config = dict(
    hidden_size=256,
    num_key_value_heads=2,
    vocab_size=939,
    norm='rmsnorm',
    beta1=0.95,
    lr_head=0.00441,
    warmup_steps=495,
    max_seq_len=1024,
)
Each number is 128 + 24 x the weight over its row's rms, rounded and kept within 0 to 255. Layers, rows and columns count from 0. Numbers have three digits each. The size before them is the row's rms in percent of the matrix's.

# down: layer 6 MLP down (transposed), 1024x256, rms 0.108, rows 606-785, columns 96-127
# up: layer 6 MLP up, 1024x256, rms 0.114, rows 607-786, columns 96-127
down606 092:148102140159157160154175160095136142126169124122133137143097147177154134102137144120125134160115
up607 103:132125140147142090094146125133093133108082121116126129154111157133085136156131121120090093155137
down607 105:141143124168180143153148179138085106130091108123121155102108129133126118155104113113095088077154
up608 102:115154140118125131148188125108116131126135118108130160123126092093118141141127151139135160107130
down608 100:121105106124110100086145132177102089114118138166132124159128156163123157129144115145122156106092
up609 100:124126159190093111173181142127132130106161103125137111136168128106127135111132132143095117139158
down609 099:146104121152118121138097119154141196085130127115112141147125151198129127142126125134149100110128
up610 104:153118140121141161105139151131118121192148133106154140127179127117103130115196144148095159127097
down610 107:176116146138124155167130128149147110137100191149198127178203144137114121123154098131082130152097
up611 102:184135143127122099142105104122140108167119141078111093152121139146134177125131119130083122102120
down611 105:119152113108114137128141108106116119099138143099106114108128127130145106107122141141096110114107
up612 105:158103146164145149117145150142108140144183172130127133101167129062119110139099129141080162127158
down612 105:146103116133137129151157114139094082069124112098123175106159105091123133149131106100109093090132
up613 109:109142210123132131125127098118109150130108141103111120116181148140164142115193147107122135143119
down613 108:095117144106161105098134136161106160105165102167169104135131178121137119141138115102135139149147
up614 100:124124110118122130131114105111133123161138124127146116106150133112156089122122130126118107122138
down614 100:122151115146140111170155115073155165155160109113139126142106162168158107093152165150128094111118
up615 108:171158135167144147084163157122099114131133116114135139122171089070126161158143100132151122111119
down615 106:171171171153124130169146133147087163127073131148109122107165133139140112167154152154125121124091
up616 101:163145116149130150111128114110152139098124139104104120133125157120113127113126136162133146146114
down616 103:112120136140144099126121156103134148115107156094115152126128066148121120164099109119151139100134
up617 104:144127120155117133120099109094088152134119140131130133145151133127114143129108110135132163116180
down617 102:165142166139119101133084159121130140138100131152140100109105131101110130140154143119135128141123
up618 106:109151107131150098141129119115109142185087143149145095117125110163143148095163118152146127130099
down618 104:145131113119125112151135170089147151121117118091139141136125084136182063157154161116106161115110
up619 096:093146125107130106168109110072136087167140142131159165138126128079110142137103139144121112129127
down619 095:148105105173110128097138126146078105135182110100120134122145093155109117120161143093145125163129
up620 092:142149133123126142124128128133146085148134103106130132149163102085111104131128118120124163127200
down620 096:113130146110121089132100094131114113134109110150153111129174159122158122163156081160139099140135
up621 097:105180128180163100140130115113137114151136139113130090124139132055109109112135126156150129136125
down621 099:132105139117123126145142114135163125116113144109080157086152114101146162114124109122146142101089
up622 103:139122121130122189131120137146132113114133120122175135133135088104155148152126093155127141131145
down622 102:132100150098124147135140133118135096132151147112103138117101092147123162071092136099172102146148
up623 106:161130086130135100121078114099143089155087122077155133153150110092132141138148111156110145133110
down623 107:114117131108145146134137138122106114099162118135133143134141145150147165134102159101144145120120
up624 093:141149104110110156146122140117130114150145125137115128167159102076082123092170150122118198120135
down624 093:144102141120160196116171135118104137127154116155134118128162101095120086070155143150162146101161
up625 092:099146116094175154156115125141115115136110120101106144141138114083132138094114107150131163132121
down625 093:135164121114149109083117123152132133129051085064097168125123125108136097094117116107140114156153
up626 094:150133143166116110113140146149103174097149117113156159096142096084106137112089149139140103154132
down626 097:112109114137130122087107164128128154136145148128145128092148116130114087135119099116138111116084
up627 109:138147161144108203149123110163073103121138131145188090082125149132130171085113125122131132151174
down627 106:122180110158146141135108119138162145127095126173103140136122110105107153108153129081094116143134
up628 111:133106137172152135067191173153076113151109118131155147159181119092162150096127108134113144129130
down628 109:140140135158125155130179146128118131148109135131129137165110098152168118120130138109158151131115
up629 102:133120146159099161105127133148118092099132109050134123118139129150128143135126106125128151125130
down629 102:160125099119145130165147098150134102125097140106136127155137081104140115123109199127105126131144
up630 098:152136132145140102150118126084113128121129180100131138118141113136115156131168135154151118081135
down630 097:121166145166117099120103127121120117121132096089169094141124103123143135132158161116115171099131
up631 095:147103167110113159116114140101081130118142140142147090123184151162167164110184121118128132143167
down631 096:157060143149115132141142171087131140126104141159179120103164154157155126089102156075146091133145
up632 092:116138167158132155199129126079125118130147120101156116143134120133120112136074120153100144140134
down632 093:137118121104090113141162150093141125141173111110150127121166146121090100113101186140083098122133
up633 094:121176117098176143160116127120129138129082096054136149147129126127135141172147086113083114159170
down633 097:151088108117112081090127114106151109140129142161097102083137121088081128149136115156104082153154
up634 104:126124120147094129084145160132112131137157171121133149161135152143099109159128126147133157105114
down634 105:123125146128111093076156134158147125113080109129120127174129155126142089146140164097072144176166
up635 108:139161160109128172123157062122145125140106151112136119147139181097076142115146110142109138146116
down635 106:166178135128114131128142146136147114145096162099121134080113116122138129136132120123092120112149
up636 102:160098148111119136127124145120099133115123139108149128143127148060140175144127113144102186102173
down636 103:113115130194106172107079119140131150163149112147163098099099181125105112133095132149108152113153
up637 104:114113177164131112146160137130112131153090106096119127106095141096159154111146115154124162162116
down637 104:151098121146097116116166112168106109153136142118092139131146136143177138138104112117165135110110
up638 094:153120128136110125141114104141122116120151132105138138121140121098118127167161149134107152142169
down638 097:156074131128138145144145170145124130118154123164073132153100080115116163166091140138132124117145
up639 093:092129141116097177104107109142119077138099147122133103121145122136123121140113110145124135097121
down639 094:103128147087115104168114160106099123117148109118127137177088118154141119118109132134153122099093
up640 095:137176142142132127170130096092147117124121126104147149104122126154096148144181089128124185161096
down640 099:139149173130110188162145141117145148115125138138101110113128168101090142137142091135118130116121
up641 106:180133169083146157111159126140118163137117166142093113144128133126120152134148111127147159139121
down641 104:100112153130126154099095112095154116092144132161133151133111161153116128089119117117112147103135
up642 102:154132151084101142139153138091109140141168137119163127144162094061143163085101145137146137146126
down642 102:080122137114117090091159106100109133124128147103113116137077145115141108192101132148142118103120
up643 099:105155131146158153104161095142079089139160127146090125129125105126140098114151161121127119145119
down643 101:131137102096144142116115121117119179113142167143107132155080146124113080165121153151110157142115
up644 110:134129110117154144091113142105093091156175133127118069097136127138129120100131145157138152099100
down644 106:077110103151154115169133106098085125147150165148107087109151152101141111152147144189127133137117
up645 096:121166124165130167169166093141127130152130149066146121140118081084094143115124097145090122179142
down645 095:148116102182111111116170162131131171104111094118133170133127130108125154157137164122139148156102
up646 098:136174114137149091162107104076156137139109142097122148114133101104175127140108130106110151098174
down646 103:129120107120129177157129122094119112113103144126118087153129129124143174131111129132126150131156
up647 100:148093088136119153108144153111113126130145162149136114129155112138097153126102121117092148129129
down647 097:074154075134119114128148138138097104119123146089154093135116124100143086108143171119117116151124
up648 091:148144159137196081094147176119134100084168146089109117149124122097137133133144128168053147109120
down648 096:121166134105129145127146126149113106122039106117098104143124119160117131117156116168104151147126
up649 096:121117136161133139117138114138137142133176108124111110096130099100140112110123132152124125093183
down649 101:118226118104127112134130110156108165144168079074130157122113104135159101115182129123140142134100
up650 102:124102163145136131111127121109103137158140137130110099101153146132137102111091139139136140152140
down650 097:130141135122100091150136162129126151155119140143134133110125162170101121127105133175097080116149
up651 102:075123111121134111109125132133118124134123144115148149128123093119131169128130117110126171144121
down651 102:105153122117114109127131125158177153158094166144124133108096141075121116182097119082131175165123
up652 088:139164121151189138141151134105146135152128115137106150167130125106100169105113126104148156082188
down652 091:099114119146151120186133159139114177156163135144145132098114075148104090128144120087116132083157
up653 100:115094169139127176159165149143142145117143174120133099139141153144095132067090123146088139113085
down653 104:122112113116113114111157085150101164144153094123053129124155105115119128120129144096129144147093
up654 052:156104144135111151123151111103138106167147121115146098116094139121106137130125090125116151101144
down654 045:155133083120136132175106106137141126119110126129085124149097139136092123126142138143134115141139
up655 051:119105140112135156109151143112125074124134155123146087133137123114089161092147119166100113136155
down655 049:121150119119122123141133109158140142142130123162146110113098103157165097116092161120142103094104
up656 105:145094152180164144125127080087088096128105168154140088143140112073141116131082140145098117143137
down656 103:129139146149113131124153144127140115150113140109102150147116130087116146105142165145123117116131
up657 093:094130208169131147151161109115085127139115118087140132100096132126129156150113139106108157167115
down657 096:110160135122167083105147134116148094112123095113120127124105149146133111113129131139076136142101
up658 093:142079117141130118119133160137105119117108152160116086142137145077105150124107141120139126154118
down658 096:134093120139167123168103156093106123109182168127112126118159105146107121100114143132127125142178
up659 093:155100140112118128139150121111109157126115131124173143133120106133153196110092156130117156127147
down659 094:128108139161138095158117159131133105143138113141150116136146162127091147185154176061134151103132
up660 109:153114114130149095104164132109097089113085127125122116114156157141140183125151128136146129142162
down660 107:075160123185156106127145132134143106124139149137102121133183134150139148140129112119106096131127
up661 100:106128124123127159102145125106125122119148126130133116083162131149118155153166110165101149110158
down661 101:138162127143112146125124102146123141153122102160130099072109171152147088140140119162121154120148
up662 101:156074149168136118165149113095115108136183166129128121132089136088098112145136129131108163101114
down662 103:114136090103161095141115101113126181145148180130125130142121091094137080131144107140120134116164
up663 105:094167110080120147114157111140130146138160132096147081108122091086133137092136092145145144147137
down663 107:096114102140134150138133125150122150119127138107167122132161136152136093089118128134165135185149
up664 099:133161134134137126170095105109119126117067109100150083097137111148110119148125101118152115146149
down664 103:125125137096113167160152148109108176118131104110149119155139128135124154131121141147112148105100
up665 104:164076146106106141118139145113124131155154137114144113120101115157090135086108117150162178081123
down665 107:099092158138124130137133118155108105102153126127138094144123108106119123155139173124166113111122
up666 101:154118170134138123134150111110097083118118173160127106126129190104117194084121132142106098121110
down666 097:148127157119145152137116095121067087120171166096061099135135120155128097110109168157140154121175
up667 090:147111117147111170107115063102065121127139113139147139156157171162124109145106157122137127152118
down667 093:148123101113101128154143149204132088120142135192124130124101123094102121131109139142107183081148
up668 102:084134126118156141083128109077110130150125135128110113148095125081131139084119133158118127117153
down668 101:062140110124122148132134117116110122138143113136103133140153126120123158151139146123127135112106
up669 103:182104154118159118089123097097153093101153172142162072089137117109136151096127105129144162088137
down669 102:112098138131159095138082099105155138128145136135165135106147168143106130112151117112160122106131
up670 083:118146138153123143101107147092110116157119132094172112157125116102113106125120134105131135126144
down670 084:155133101139160140126118148131149125127149137118130103133113138132102128142131122170061120140146
up671 104:161136135145116159164148081110125074104121086131094133128108123125141107111129109120103122144125
down671 105:121135153156116140108131125142141153116076100076092129138135118157199126127126131137178146103102
up672 107:154142117118145147116163087107146121116104134136132085152160111121133108105145092142124185112118
down672 115:133154108123180154111147099104167099110143128112163133138128122113145102116112177118134144126097
up673 108:121134168115150148149110116082139131112112127125145153130164200112120127117132111143111177091162
down673 105:128161162130131115097140122126104137130108122144120111092108142169130151152130093125126102148119
up674 098:183153128126102106181156146140143131140111093125151137110126133102123154095147110130092150121117
down674 097:123124140129093108135105104141153121112118117160124097111116091131151135121121126128116160131163
up675 100:099118117148120088128170124122137157171136142131109162153106142128118121107086116120124116138146
down675 100:154109128138136088139097133107137133125135128144131157097141127130148105146116088135124131121145
up676 105:132114121136117101142143123120156120121144125147134108159119109087131154099121090101118143131111
down676 104:114110160139115106146137140083152124121139132105133122133130114124160149138106162098161119110153
up677 098:129128154164116157108125095096100103103150170122135168156108135103114101118122131092133139159130
down677 098:154072147151114120137163144128107096147111166099115146099130091178153136113126107158133153123129
up678 103:175115180130116127154158119120126141116161132141116097145158113138115117114132061156092142098103
down678 103:156071114078124116146134114129132141124133126147072137120146105111060116105106121151142134135093
up679 111:145111120119118145108145078124139124131132120128150132123097149122122137131127129129141163144149
down679 109:114109113158120095161103162144135110099136093091119141136165126117122205148111119143141148115140
up680 108:163138170089146095109144144143111113132096103124142130113167143133122135082145120144148149101164
down680 104:145155117138136128131147208118114127104145131137105089085142099115111155093119132157109102115162
up681 105:182113114135140126101160077118094091118131153119118081114138154105099189122120128133109135159165
down681 111:166090094170127120118142083112110091109095100148119159126107149095160193118122105143156108142175
up682 104:185099148133096171112162110148135083129149137118124137118119082169125157148126121135147150149107
down682 106:125155133104119138107171150171112133099101121128128157130152139146163153150129143130182140118157
up683 093:153143135130093107122115111148123143131114135093107113090152124087098172148139132173167170136139
down683 093:169132101160131090098150147133126146127128119138081181133107088131115120099132166103124114166132
up684 101:143120117158144134106152129168103096162148119117141110135105163121152121084139140153075080121136
down684 101:135142155183113092117136160109094128116122139117145122142166113124115121121155106137134123177155
up685 109:151094151116098137136163112109093091149117152143170102104124128121125148103123134150165127166151
down685 105:151119115133151103137135107130133120090132173110073096091109139136115162113105101160118153117157
up686 100:113084146091123147129142140116126102138142117105130109139123141102097138162133108116139114132164
down686 100:110134110136118116107140157155117152100139127131126130134123128153123123131116158153124140135149
up687 087:114130136141115107140112125087130156136107136065193110108131098117101161144142113130149159119134
down687 089:127141105122135114141154146100119142088140104126132132121079136152135131109139159143069151143115
up688 099:106113117111152121132101084110116092108115128101126114149131116174136140137132090119135141153098
down688 101:109125124126140102127131170110141093106170128110135110123092113108130119114171111121130118181130
up689 081:141134148150163097120147099126142142123189153112126108109136115115084155159137096165068105127118
down689 082:113112097141123129114116083144120113133108108108159114132133117089175130103141092137132126148121
up690 098:144119123106158137102151110082125112107152098115153122160141116087120110120105104109140099105119
down690 098:132105115157162133101116100152126135132101136136130132135140147145157106150117097109103095103110
up691 104:179091129094109152133149093141091103119099146123143102149128126086106147087116121138148155163144
down691 101:126149105153101116128136127157093123120101123084152153175147145155113062096100126100184178146131
up692 104:136116162135105143135138110144168115118163147144130109114131131106125129116145109122121146085119
down692 102:097125134134139141109096098141140141097134121129114128150131129089158149186131083167133151138132
up693 110:125135173142126119114115140122101116144164119132115134094126148130115124161109123145109137111127
down693 107:119103121128155143079144134115108095063130125132126146137170125101135131169098113140134157183102
up694 105:105138108128169140119167093102127145130170118103128141128161150134111121122105142164121161097175
down694 105:159120116105135083124154140149115097155120120117158108103156112102120123080122085099133112132118
up695 095:124147113133125133084108097090144132162142168142088131143143114116125127113155103149118163090136
down695 093:113137103121146159116138118134107162165129109139145112187141139153091120108101146129139125134076
up696 090:117103151141114183111138128102066117137146150104142145109132102105139136113132151131121095125163
down696 093:148158113154140130145130154097160168152134108158097133124155128118106135164139171156146150076133
up697 097:107153124126139169082134114120148146124134118130150125116126181155087108075115149126145127114145
down697 092:143126143100135117111118081135146130099137097166135130182103138154142125158108173133153111118120
up698 103:109111180181121170145135101120160121121191147134104127166108157128120114122105137103072159113113
down698 103:124150144144117125093146120134142138139151084168078168076117156106161125116145115091136110148135
up699 100:172132127127138149111127151131073085163144158105195099151180131074130166167106130144097169140117
down699 096:148166129112125116145120150132139151169160152106132132126120164083152142153108158126124143138099
up700 113:166096136128118136129126099122081138124109128041101171113111102163163137107137104121125143128152
down700 113:154172131176161124072140123150146086129180134165129150111112112134185145115116105115148154159186
up701 096:152147154149093141137136102141099143161143140130142106152151151083120143112100118138071114088167
down701 097:151106176113141137116097121139116111110168142116152110129140156148156119125120143130084052142138
up702 108:097121145149145166088119121082122112114151124118104136074143112105083129110126127126139144136165
down702 105:088103141116147130149110105109143119099160113155131161093131133105112118109149137127124146093125
up703 099:113103163127132128145158169129127154123104124117116113142087161116144141104176090130141140115138
down703 099:106125149120156120124076133170115119108163098153139097092143138110079111099121114150132101113140
up704 100:131103100147174108136113114114156118196119107124131127125125132118087149105104122129145139111165
down704 100:101139087142121099148117160144133120101120137120158116079093131142132115091082093128141195155146
up705 097:103116143106124121119138173127082149144167144106168152127153117086161136114112096114170144106114
down705 095:112117089144110136093098151162112142128129138131124130128100110123113122117103168116185142088142
up706 099:096133167128156138116140128119135132106130132122116109134099107151131136113154140134163101138141
down706 101:112081161127159159100103114147122122104129105167139115159122139129079122146120136140082168129126
up707 095:126117111148137098101102142111138083157118122119163169143096133080119119134141084145092127125159
down707 096:138122144158119160124130142120097129121095129178119124084130149135098083085146149123138116107060
up708 102:147084163138134105112154127107079102111090132116146155097125146125156162149141131159100136117144
down708 101:145112096080155145142075118152113158094093114130106106138109139102133130128149135165144172174112
up709 105:123118150136124134137130115100074158109117146121116157139126131061127163094150114128111183095153
down709 103:090126118105172163105110169093141137114136157154128108118133106107170184143109169121134129079165
up710 095:098129113148088114149140107131114140129110163111185096088106111138120129062124107157144138143166
down710 092:153130085093144095157125114142155148147166112161090100121127139183146111122161156139122103115121
up711 089:165150150160137110067173085080105096164167143101165137110144131092182130108135102139121158114102
down711 089:122153122136094159134141149160119093127131159142098126166114128131141113134160086132154109137102
up712 112:170086139150155151094165151076140146112111125140156129122102139124155122148109096131128120120108
down712 112:153082152134135124120091099167108132101114142074118114139127115105151154122094093158144091105150
up713 105:125150120168150117159150113093067137115176108127198121116120142070131154125130120165134156132153
down713 107:084151155112112163134144159098131156118119136135133148130127135117148123155139170131121127131131
up714 099:134120109137133144113131157119125084119163106126167173153155125059145111124127148131123111164160
down714 101:109110141156166149116168135099152148101110164091111087139122137143124104114147136098099110124106
up715 108:151160111119130151099136111127111140146117137176118139108154146111104156110126139138127160128119
down715 107:148120168128100064141113096108126096101113130156139139142103085147139123133140104124117138111099
up716 112:101131169129146133152121109088133117149112117144152154073147117098149114105137124133092132141123
down716 108:117125118110120144110104147136145061163158124153122124174132149162098151139156147132142141134131
up717 105:152139121092146099125134112124094153136138129119100113124090125133117170142142107117152131133114
down717 107:121089128136108133098148154189143141092147152130098110135133133101124133156122150129182135130108
up718 106:099130134133148197139121123120085115143143118115155112123157128149124119121102127148124128133120
down718 103:117132088171174129106126138125121078149146075124124118118099141124168135101118102114139151148086
up719 104:125107115107154155112136093141072099176140124160111112170129136105133150100130124120144103130135
down719 102:144165133107101143125132085124132123141090149163100076138144131110161149103127116122116168154077
up720 103:149135118118114160138147109102110116113132132122118116166133161112105126108175131124152156124162
down720 099:099127133119147121140119120177112174134130108115127124149114141095107133109134163133109159157151
up721 096:114141163103172149120153137104101116160146119092127119121116180131126130150132164127163116110090
down721 098:163149136167133107207134163126125171143137128130091091094121172149152152160137120165085135126145
up722 096:125163167093153092106192140101109099136126115105127167116106154124142174124112132173107112138134
down722 101:107166146119120132147121125095150131088112138148166110107180119132140145147115131111104124108124
up723 096:162132163094120146091110101150128125152112153138120128126161176126112130122113150178095153118159
down723 095:117132127094103167116106121103138127143133159143141114088137096117133128139102140128115143127138
up724 104:111165133130147093103158124106082140107098122113115130103115124087114112147151091140132116104093
down724 104:094120129147186156145142113136109149127112136137085145175150098116125107124161108144084125126117
up725 094:136152160104119146130153142115147139137133083132176078108097146156120143128150108135134134131117
down725 093:115127121144119152150123137129152130141086108159122107098111108129121119091151104149112140091159
up726 106:117141117164164120146139129115112097123091100129116124146132156133107129147106154117126130157132
down726 103:118130145129113105096122090102148142113154146139147105116139089128137080122115126116132141156164
up727 082:095134100116105107114175108124158124107123123078147119162119094097108163128120145148139139140103
down727 084:158084083146149143119130145149098115101165139144117135107145176096140126139144109142127176138107
up728 110:126120115128134137128128148131152124127144130114135126131133073102117190121119063141168131164109
down728 115:129168173121150142157140104097141089113144137120113148121191152089134137134126117106130125130127
up729 109:109114127140143148097171135143085147171200119123145116129112191128086130108131114116098118157145
down729 105:115071109128123131105114113172132141114109125130133149094171140129081074117101158148085132138080
up730 090:158149204138138104111121109140155119131115166122114107102104126134119125116157116168112147172125
down730 096:158140131168129155141120109162166150131134156149090098131174097125138061143136094156114098142115
up731 098:101116133137144139151143089130165066113139151118128123087134178168078122132149145154132162113131
down731 097:168115119172132099123140116142119123097094170125072127156137165151083078164104123131104152141106
up732 106:091132096118155129164144140110139140126128130113125154111134143084124118146114134165146182103116
down732 104:098087082079120151155115162147140150097129156107129151139097083161132142134144122126180105160148
up733 101:112110128155128124142118123150137106118161124118123131124143160131108201108141125154144154097137
down733 099:157118113162166138096129117115195121128142138127095105132171163178095122129144164137134151110085
up734 111:142135138108127127156175102094129136163133125129169149137173127133093159110115081165113139076109
down734 105:131148122150121109105130128133130144113168119145118143110141158146115113170105142108137125156153
up735 108:160140119117104121149151140117092165168112164114161102142119108129100131114132133181129131133107
down735 109:094098109147074131066144135138146105125130087101136132129169107129142108113101096140147120146164
up736 105:108122134124125133127193113132100117122176144128121097111099209143120114110168138138132130105115
down736 105:085119150080159124136113133137156130113172123123144150112131143122162131133152116089156167154103
up737 091:173147137111122164128130142121130120154103140135125091121162141126125139121156106123126138156106
down737 091:113111162136135130106121144134114097118192152135138120111086156143090097087149136160130119146138
up738 106:096102106103212150136120130136132113104131110130165156171177139092081157138115079162104171122103
down738 108:168137134110108149119158155147100105106108109111130113123113112102148165085147135077151169096107
up739 110:159105161123104113111123123114113117142172128130127128124129100126167140146093130139116115095101
down739 107:115167113128118118098171093104136122127136142145128113125123154146168112111136106114109139136082
up740 104:135131129113176139098118103135127129122077153112129094145129147076125158134109091117156137121085
down740 107:104180167075151174149169130143119121110125072109110119125114138130145122091149178102165169143166
up741 092:146165170174144141128142153127129111112123125113147091176121092149124160120125125110141142142101
down741 093:133113186127140130101123115090120102104177168170130134120160146115149144118155126134144116096143
up742 104:096127152120137118096149119125109100129116124087132085106092121140120164110165091129157132149171
down742 106:111180076154098126109153145160132130093092144107129147141116133116083108098114117115142113125141
up743 103:124143165125093134106168083097146154160130123141160147080129149138132104121202136130118179121115
down743 104:099135147091105078124159112116140148118089147136148143134175160184134131153133091133128147109089
up744 090:137138147117104127161135135123069127114133159138141050127141176106112117126157114171110172178115
down744 089:107144136163133089128103185115183112151116117130137133137132096137091172090148149125149154104081
up745 096:100161135086138137066094116128123101128200107137146128124128151110102126156151109148112175091100
down745 099:146107130122097178108126082147097153097156109152146136127118154119162126107132185171090116151119
up746 110:103131126168103106104117070140132099135154116155108136143095119126102087133181104142131123117129
down746 105:094105163130164086068132137073111071112143123118130097136141102117115077148136076103150127145119
up747 095:111106124119133144141110129118090112171152136131155126115140147092093114162109121124130142162159
down747 092:098113149100141112158156166186122119130127164126125134089154128144132123110105149127129103143115
up748 090:103116137132134069127147134120149103134130114105168142149142128115137142161172084114124155128161
down748 092:145111115142157138153137152167130123121124167137140124101138147116097168105133132111125165136092
up749 098:100136119151170134114145134104139134125132125142149127159114114123112108101161104109140113140152
down749 101:124158119080099105137120145103126088129079156129129140104103148120121124134133135142158084154125
up750 104:163133133100164134112116098091110123160112115097177091114126164106118158128134118153107113126123
down750 105:113146127162122085174162184078118137115127095104138113181120169113145073156135126133160164142174
up751 102:147141125115160071085109129117108100083091123115128167120150179113136139109138135121160134147158
down751 103:108158093137103101100104137126147126126130120129133127121135156107124119151100115143162126133114
up752 101:164138133147180141119114157134139126099166120107166140130119114115106141094158110130088155143138
down752 105:152118102116138156109123144166125129157165162126116112089153118117146134100125101117088145109159
up753 107:162113115136139133102110154101146055133130139101135116142137145101142123126139123133131110151116
down753 112:162172118126136159169088122130117132113116215133132107111169124119117133147095105095117167161087
up754 103:101150158160125125115169086077155076101111142135123105123107160127141141118135143136154129109113
down754 103:159146142119126076146106101160130165098099106138094148158142125163133129178152125150108141152120
up755 101:088079149120135185086162095140148150137134127137137132155150151118135178128133136131114127143120
down755 100:185098127094072124156131121145167137131127111137136108136155113171127096143119144148087110126109
up756 099:147129113132145140095155128107159122161080139101150097114131156109111135108124133105142129120140
down756 101:082157150132113136122071148152120151111179134103154102089116109170120139102160137110105112130116
up757 105:148110160153187124141124158087130085148156112083131161110127152141123160120138098136089154112114
down757 105:107085130093129104116116134134150152132149124180191111129118112106131118064126120157097126139135
up758 110:116098141095129153128125134117139147104118137150145112096108092112127131129110123140106153094126
down758 105:131087143124084092127075104160147167141139091175099137134141129124150152102120136148121118104132
up759 096:148082158130171098130116124150134153109169109135129163105112134138093140100133131136158136110120
down759 096:125136149094166163111112120129136120060106139135135165127140139135158120121141116122164151157138
up760 113:124125136131127105129130113108154129134131157093187079127129110127128103119130132160139155104142
down760 113:143153196172066156141128101142127126141112095127145157098118148172100185091116141165154141129112
up761 094:136122120139181108132120089163118088118131116122107125099124193118095118137141146167119119107114
down761 095:142144111112160089131099143169094089097146175142146149155111131120104132114130137141130116149127
up762 107:118139143095151110171154119136145079122145102126165136113126165108111118137148115109140125155159
down762 106:089114121115132146131154101127144084135152092112145104129122087130149136172155144134168123156153
up763 098:117109148172168105122137160132114137153146122134123144155148130156143102105184099154098115128119
down763 102:121118132153137131096108079145121140138135110141160094120152091176116132141087123122132130095103
up764 096:149126114141169151132128124133130139152158143140146147135152135060141114058148095120089131123158
down764 095:151133165111139081129138095164141107118118111178126181129113161135172133123120116122130141120134
up765 101:150088112108119064112187129123123112103115139108158105136097123126152142132183125131152107142162
down765 101:132142137119096135145149130126088093108105082049123130122144132158097116124102132120176113099107
up766 101:150119165118116144158146140126135113109164135109172130094146116128090091088132133128092154082130
down766 101:120121141136119124141133140128123127092172141121085139095104161097132125159096115134134105119110
up767 107:159059144131115149107172070075089114136165156136118105144111137079148121106185147161109181101142
down767 103:109140127081083113066127143142133149143142151112115152114106147126106106147148194160116092153118
up768 101:107123129148137169142124134117111144125157134125149135132161169143079173104100080114116130108097
down768 096:120115140113124147167127146152133159143093117170116154108174187104130143078104145139103132118113
up769 047:147099128153153153110130123133107113120157160124141093137139140114112148090177093158096130102159
down769 043:140159120128107130086107102126162125117116138114149130124137145149186149145134131179127150200140
up770 095:107162127179114139103115144070085139143136103114140117119111159132120183134152127120137148101133
down770 098:122146109163130117099135151128149131143128106084103132125106148154160105111120090136178132123118
up771 103:116116152143113123100177140144051153133135141133205141112148149135124178107161137120112137153136
down771 102:133139157129114070121136110175130172090108154147136162135089131133100174141120140130139113105096
up772 101:128113143114171130112156138121112133141090136081122137112203090090137090095169149142156123105167
down772 102:139108134062103139102168150135120140102132152119109144144134128135103132101122128171146139110166
up773 100:127147181153191148109150139119128152131110141139151121144209115094132126085134120142134106120145
down773 102:134150114117133129075163079128128076099121101170131169179094145118140118120151140155144140130141
up774 097:140148156130106131172127128098122092146137151072127055112160127106120135171143146119134116119116
down774 099:139166148132108108157149129096133111089117124112097124147112125119189134152139171145153075150115
up775 088:136131157099085134066135108114138062150143129143140126110159084113159164156123132134141133179086
down775 090:151115129131082117117142087129099097147139141123159151170125100177136141109129130163112129132124
up776 092:122106146128152133129106123136119147142161127144176095150145135090158131086174138129096116164135
down776 095:145121160108133120168209094126145133108178111121168133142168118137157129113140131131127094113157
up777 104:155100108121131083114127138115156098111163148130151138125154161117112116120155127133106157152150
down777 105:140119073145192116098123153147178138126117157158118122164141126134149084081083117143110115124102
up778 104:154140199160129136134165137129133143113159127093114122089140129115150145088156118119118163092174
down778 103:107127146145131129120119136096099153123153144125102147157123116127109144136129144094130069142115
up779 097:150082098122130137091103100113111111125118140139128122079114115094141132105107126127120129100170
down779 099:158124131156121161155110105125154134167123156156115123097164118116166099122105138126139136066115
up780 101:124113098116202149142161105144136112095126141124127147095145146115096113112138124120121104164125
down780 099:153122119147163097134165182139135105150179118089143112099170087141125167165113097151172143174106
up781 093:116080144156124129138120160123117107139142121106138122150141133117118135142111119145086108093125
down781 094:116124130147129116147120121100143137150113139103118135119111137105132138144096119147160145122116
up782 089:129159151099149128126149152105112129188132142108115124140127142101137144140136144127129126153133
down782 093:132095149137145105125086170118180137135096115130120085125135116126166105132082178104099148145160
up783 106:117124108103136139132152106117145124134134149092158123136118108098120145110112088130109153166103
down783 106:129121139099117109114110145150129125112139140129150128157133149154130165151129089168178137120104
up784 098:112125141136153136125157170115149109097154111150121141141101169110123131143155135107100139154125
down784 098:116125141103102137157186144097125099109084111140088172099195138149155147160121140122129118139127
up785 099:081104199116120149147145102142142129139169138128154100151118128137129197065150108138126125153166
down785 099:103160089153120133142110111175143132146109130131112120121109102102146101131133161147107167109167
up786 094:176101174124111119156180144131104091137118112138150107129110121128126146112146113134101148124177